{
  "head_dim": 32,
  "activation": "swiglu",
  "norm_place": "pre",
  "rope_base": 1020.0,
  "rope_fraction": 0.5,
  "qk_norm": true,
  "bias": "none",
  "tie_embeddings": false,
  "init_std_o": 0.00681,
  "init_std_up": 0.0347,
  "beta2": 0.99,
  "lr_head": 0.00507,
  "batch_tokens": 65536,
  "seq_len": 256,
  "dataset": "wikipedia_en"
}
Each number is 128 + 24 x the weight over its row's rms, rounded and kept within 0 to 255. Layers, rows and columns count from 0. The size above them is the row's rms in percent of the matrix's.

# layer 4 MLP gate, 1024x384, rms 0.0445, rows 0-48, columns 128-191
size [102 102  97 103  97 100 103 100  98  96 105  99 104 103  96  96 101 100  98  93 101 102  98 110  94  97 101 100 100  98  96  95  98 102  96  92  99  94 100  95 105  98 100  98 101  98  97  98 104]
[[168 122 127 131 110 117 120 160 135 165 129  88 148  77 143 130 125 143 142 141 100  97 118 120 164 147 115 103 148 152 175 187  84 138 108 131  97 160 154 115 141 142  81  98 121  90 128 160 101 117 145 107  95 138 139 113 133 150  99 117 122 113 149 136]
 [142 106 126 138 136  78 123 151 126 104 155 160 144  94 144 106  86 110 141 142 148 126 113 154 123 115 139 131 168 127 120  95  84 133 129 149 127 127 140 104 137 123  97 156 143 128 109 116 118 143 114  94 135 137 130  97 115 135 114 129 149 181 152 101]
 [116 137 131 135 142  88 103  87 172 131 107 149 108 168 132 134 113 126 124 142 144 131 105  98 162 157  91 138 117 102 159  63 115 141 171 117 144 135 124 110 120 127 133 105 122 129 119 164 145 163  75 161 128 157 118 157 142 177  85 139 138 135 184 114]
 [142 125  79 110 105 119 135 162 111 131 147 136 111 121  81 151 102 109 154 136 113  98 101  89 102 147 121 118 155 125 156  99  65 143 133 144 116  83 142 121 149 163 128 110 135 128 133 139 115 125 119 119 143  94 126 123  98 114 152 159 142 139 167 133]
 [112 149 146 146 123 123 146 125 113 138  97 132 105 154 162 121 103 129 128  97 129  98 104  96 128 131 181 114 154 178 112 125 111 145 131  91 123 160  86 101 102 158  98 129 148 141 139 104 123 152 119 127 141 150 123 112 181 132 141 133 116 120 132 111]
 [133 140 120 151 173 112 112  86 107 114  98 143 146 113 103 165 104 137 134  85 121 130 164 117 127 118 161 137 164 138 145 150 145 158 117 146  93 117 145 134 122 167 163  99 142  87 119 147 129 130  94 129 148 126  93 114 143 156 143 132 105 124  95 140]
 [114 146  97 118 169 137 127 105 142 162 100 111 132 171 139 107 130 134 142 119 174 159 123 175 118 109 178 136 127 134 142 152  90  93 152 107 127 161 119 147  90 113  91 108  98 103 118 171 119 130 119 130 139 141 132 122 129 152 111 141 134 123 103 143]
 [131 136 147 169 131 138 169 132 150 153 158 145 146 129 103 101 147 150 148  96 129 144 140 132 112 109 158  78 113 108  86 149 155 118 184  79 140 113  83 115 124 119 157 111 144 160 175 144 134 138 112 124 164 120 123  81 149 124 131 160 150 160 105 120]
 [103 105 136 107 134 111 116  97 100 119  90 124 167 132 116 127 104 143 148 159 147  87 155 164 115 114 169 148 120  77 114 105 124 116 130 114 143 136  87 136 125 103 158 110 107 107 113  99 109 151 143 125 129  92 133  96 126 114  98 113 139 136 121 155]
 [114  73 139 160 117 117  98 149  83 147 109 117 106 177 106  96  89 146 122 108 163 147 100 125 117 116 141 143 106 124 117 122 126 110 133 164 154  93 181 100 131 144 145 126 142 154 154 108  87 132 115 129  99 138 102 101 144  96 111 158 161  83 154 155]
 [127 110 115 149 130 111 109 176 142 140  95  92 115 115 135  95 107 127 140 101 128 140 171 155 156 113 139 108 149 116 153 134 146 110 117 103 105 166 159 149 121 123 158 159 109 143 154 162 129  81 134 146 127 113 156 123 130 126 146 155 172 132 150 165]
 [122 135 160 119 119 143 100 147  95 151 106 152 120 137 128 119 124 100 108  85 132 100  92 102 121 126 149 145  81  91 128 114 132 133 164 152  92 119 127 128 132 158  86 100 132 105 160 108 127  96 102 131 155 109 108 169 132 119 104 136 126  88 110 147]
 [132 113 173 157 134 103 160 125 126 129 119 140 155 150 180 103 107 151  66 120 103 125  76  79 114  86 113 137 159 114 121  82 104 155 117 148  89 110 106 164 116 149 131 120 161  97 100 160 126  99 144 115 135 116 127 133 160 105 140 124 136 159 105 165]
 [123 116 127  77 114 137 153 127  91 103 126 162 118 112 108 141  90 120  96  99 129  99 118 109 121 171 104  99 129 140 121 112  79 170 184 180 128 145 116 161  85 110 159 104 152 127 112 168  92 134 116 105 110  81 136  72 126 134 113 167 156 151 101  91]
 [122 118  89 157  98 120 165 124  92 166  81 100 135 146  87 139 142 166 114 136  91 145 103 140 173 116 146  81 106 154 171  82 143 164 125 105 110 185 121 134 131 113 145  89 141 108 105 136 144 140  90  93  95 100 150 125 137 151 118 129 153 117  78 131]
 [107 130 148 155 118 108 132 116 160 105 123 123 152 138 155 169 127 123 138 117 143 175 162 151 149 120 156 135 130 128 139 117 131 187 153  99 121 148  66  80 124 124 112  91 105  86 104 161 111 145 122 139 103 113  85 110 104 120 124 135 118 114  97 127]
 [120 145  73 148 148  94 131 125  92 112 146 108 137  87 113 117 116 158 106 107 102 112 148 129 118 113 152 142 131 139 174  92 108 137 103 139 113 145 140 122 149 156 119 130 144  95 162 124 114 169 106 114 155 114 161 127 151 143 130 110 128 184 160 112]
 [142 145 150 137 139 120  94  87 126 138 151 116 100 106 129 126 104  99 119 117 144 158  91 174 132  91 111  88 165 108 131 104 158 158 114 148 172 129 126 119 139 111 109 170 152 149  70 139 132 153 114 132 153 121 158 151 131 157 123 144 118 148 100 158]
 [146 150 107 127 115 108  85 110 102 142 152 168 147 164 110 149 152 137 140 141 121 145  93 133 115  94 162 119  98  99 132  80 127 116 118 166 100 136 111 164 120 115 132 149 106 125 118 115  84 167 110 139 126 109 100 117 122 154 107 144 144 118 135  97]
 [148 183 118 160 174 112 127 146 165 196  80 161  99 117  93 114 127 135 132  88 146 105 105 140 146 138 133 102 110 154 152 126 125 130 121 116 107  82 106  96 128 152  93 169 149  70  73 159  88  97 133 151 136 140 108 108 146 100 161 149 143 138 165 105]
 [110 130 118 121 100 141 106 124 136 141 142  97  80 111 123 137 120  99 141 128 108 106 110 179 159 122  92 131  93 157 143 172 155 132 142 125 131 162 135 162 115 138 164 137 102 118  79 113  96 152 149 132 167 116  99 169 179 151 111  88 137 142 111 109]
 [134 146 145 122 145 103 150 129 105 122 123 152 139 126  73 154 130 125 114  97 131  86 146 120 146  82 130 102 110 137 134  98 151 177 124 152 146 155 128  95 117 141 171 126 123 113  96 136 116  74 144 116 121 115 110 103 135 160 155 145 114 159 125 108]
 [107 154 144 105 121 180 115 144 142 142  99 111  78 139 113 149  91  97 103  84  78 126 136 135 139 107 138 141 122 120 186 117 132 155 119 126 116 159 159 113 153 128 117 131 110 118 126 158 112 144 160 122 122 184 118 128 171 144  80 130 107 147  93 145]
 [139 132 142 137 103 163  96 134 104 134 144 117 130 124 121 109 145 115 103 149  97 125 115 101 134 134 137 135 129  96 113 137 149 151 101 121 137 147 101 121 120 124  87 148  99  65 101 137 116  82 129 100 108 135 140 166 170 125  96 133 156 111 136  83]
 [148 129 134 144 174 145 107 133 103 146 116  79 153 158 120 124  96 126 107 112 129 154 110 100 110  85 136 103 150 142 110 171 136  94 147  98 122 125 131 110 123 129  96 126 106 147 143 117 131 119 120 140 151 125 130 152 104 123 113 155 127 143 118 160]
 [107 168 119 100 136 124 136 138 133 120 117 131 110 110 120 153 138 103 149 105 165 107 128 107 113 110 153 137 155 100 128 113  77 145 154 146 124  89 142 105 100 145  97 153 108  97 148 109 134 135 154 145 167 102 152 155 135 111 122 101 153 115 105 102]
 [115 118 125 159 151 105 132 121 144 145 101 122 121 127 135 132 143 123 121 117  76 113 101 116 173  87 118 115  83 100 124 134 102 147 157 127 139 118 163 107 114 147 108 140 148 142 126 138 143 143 145  84 167 138 151  96 117 142  91 136 118 111 107 146]
 [ 85 140 106 109 139 120 135 144 105 177 104  96 124 139  99 109 124 109  89 121 137  88  96 126 154 125 163 144 136  89 144 104 111 140 144 147 139 119 137 157 144 109 142 133 115  94  90 125 125 125 139  99 103 131 132 123 142  92 146 100 173 174 134 132]
 [123 129 110  95 150 120 115 119  98 137  99 140 176  97 127  86 122  97 121 156  92 112 125  90 110 122  89  91 138 102 150 152 141 150 137 104  95  96 153 135 169 112 164 128 151  92 116 124 103 126 145 156 136 105 136  83 139 128  63  95 165 113 118  92]
 [133 106 146 127 108  83 110 112 123 145 133 146 124 133 122 144 133  97 162 137 125 157 105 110 134 129 107 159  92 131 123 127 141 158 102 182 126 134 115 140 112  97 111  82 156 150 116 178 170 107 155 126 106 143 163 186 111  96  99 105 126  93 149 116]
 [ 95 153 118 145 133 194 149 140 113 121 133 100 164 117 120 143 126 140 160 124 159  94 135 150 116 122 122 153 156 109 129 137 112 131 156  81 150 157 152 105 149  85 112 116 154 101 133 143 151 136  98 136 146 109 107 125 132 146  96 155 141 128 160  96]
 [116 144  88  89 176 145 161 187 116 134 127  99 161 159  88 133 126 124  85  99 127 155 146 171 171 146 100 131  97 164  98 109 131 109 138 146 125  91 133 121 155 137 137 132 116 142 121 110 114 130  94 160 112 187 177 100 140 155  77 100 156 161 101 115]
 [128 143 165 143 132 104 148  89 102 102 121 149 154 102 111 153 135 152 106 113 148  88 134 145 150 121 158  99 114 109  98 119 119  93 141 140 154 104  91 118 129  97 171 105  91 104 116 113 109 113  88 110  93 118 151 121 128 137 139 139  95 128 120 134]
 [ 86 111 121 108 182 112 110 140 141 107 138  92 146 103  84 117 118 154 144  94 121  72 116 147 129 119 171 121 150 140 119 140 144 165 111 122 146 113 136 122 133 154 117 158 103 176 108 167 147 143 124 130 121 112 107 147 129 131 173 138 128 137 119 148]
 [116 100  94 138 159 140 149 113 170 107 149 127 116 168 136 125 106 170 172 135 130 125 104 133 112 157 130 107  94 105 111  63 123 166 103  75 119 138 106 142  86 110 162 149 122 170 119 112 120 152  92 119 144 135 154 154 159 141 166 141 161 149  98 126]
 [105 148 153 112  78 176 120 138 132 151 159 120 131 132 132 117  81 137 144 141  96 122 100 110 117 122 113 106 167 152 114 141 149 137 136 115  98 170  89 115 107 138 143 166  99  90 113  87 174 129 167 112 148 111 153  70 112 128 125 126 128 162 127 115]
 [122 112 135 131 122 135 141  88 154 176 125 149 154  95 102  86 138 140 132 136 163 139 113 148 133 150 106 100 104 121 171 116 103 157 120 173 140 131 143 127 150 109 157 135 128 119 139  76 129 138  90  93 108 110 128 134 131 119  83 106 164 112 145 100]
 [131 167  87 169 163 126 144 137 147 105  93  62 129 123 157 125 111 117  91  86  99 143 115 129 132 124 109 148 136  86  99 100 143 150 124 131 140 135 122 128 163  81 158 100  84  99 125 154 165 147 117 148 140 106 136 100 167 147 129 117 115 127 176  90]
 [117 161 141 151 154 157 137 145 153 143  92 111 105 142  98 123 140  89 113 110 100 101  95 112 131 120  81 122 103 133 142 157 133  78 133  95 126 168  98 102 126 120 115 184 118 111 148 172 138  96 142 141  86 124 119 155 186 175 161 129 174 143  98 131]
 [140 132 117 147 131 136 148  96 140 167 117 138 117 140 151 139 109 120 139 155 169 171 142 158 113 104 141 160 115 146 107 154 157 106 166 110 108 137  67 126 165 137  98 107 137 172 155 179 128 134 127 111 127 113 116 122 124 162 103 164 110 111 109 107]
 [116 133 104  91 180 102 175 143 166  84  92 144 106 116 137 136 127 106  88 186 181 105 159  96 161  96 147 160 119 144 170 132 144  99 164 139 144 154 154 139 144 120 147 103 187 119 118 132 167 131 109 109 167 129 141 136 156 116 130 132 128 123 148 133]
 [142 134 123 114 146 141 144 131 140 156  85 152 108 105 109  99 162 160 148 123 119 127 121  83 132  94 108  93  99 138 112 150 132 125 164 125  91 144  94  91 160 115 130 151 106 139 141 122 148 128 136 155 138 120 109 105 141 139 149 114 117 147 167  94]
 [114 156 129 129 163 170 128 101 125 142  98 128  83 109 123 130 133  80 112 122 112  85 115  77 136 153 104 131 112 149  99 166 110 183 161 157 121 118 142 121 121  91 105 105 118  96 103 154 114 132 151 116 106 164  95 135 150 134 145 146 115 114 161 132]
 [140 129 109 175 190 175 115 123 135 100 104 154 127 155  95  73 117 123 161 154 120 100 137 159 140 104 112 185 155  70 101 128 153 117 142 129 141 105 138 124 154 137 123 128 112  90 148 161  97 104 146 149 147  83 147 131 131 106 132 133 106 173 115 167]
 [136 156 141 104 139 130 106 134 175 134  91 122 149  87 146 129 115 142 125 120  94 146  91 130  95 148 148 138 133 143 143 135 155 164 133 116 138 115  92 182 132 159 105  96 107 101  92 144 105 156  86 112  94 132 129 125 141  99 145 132 150 148  93 119]
 [125 101 138 169 116 146 118 140 148  88  77 147 121 122 170 158 139 144 107 127 162 147 145 108  80  95 114  99 114 110 139  93 166 174 100 127 124 132 122 134 125 138 101  98 134 137 117 143 116 151 150 117 123 145 130 140 107 130 136 133 120  93 155 110]
 [ 89 138 145 108 123 146 145  73  79 140 132 146 138 133 117 115 106 165 165 131 103 104  98 108 122 147 151  92 109  88 126 170  80 137 157 159 137  61 125 128  97  84 102 127  93 149 117 112 109  95 143 132 133 137 155 134 139 108 125 144 151 119 137  88]
 [167 104  97 132  85 135 101 177 129 104 141 165 127 101 106 157 144 139 144 107 147 154 147 131 154 117 149 109  90 106 138 121 115 149 109 108  76 109  86 112 104 112 166  86 163 156 121 103 158 159 125 104 104 112 105  99 140 108 142 177 144 108 110 149]
 [117 140 134 113 115 114 107 179 167 154 104 133  96 126 103  91 127 130 117 120 112  98 112 125 148  93 150 102 109 139 143 141 148 127 104  71 151 123 102 150 133  83 136 107 102 103  98 176 151 131 127 109 104 101 136 114 116 168 132 117 144 140 177  97]]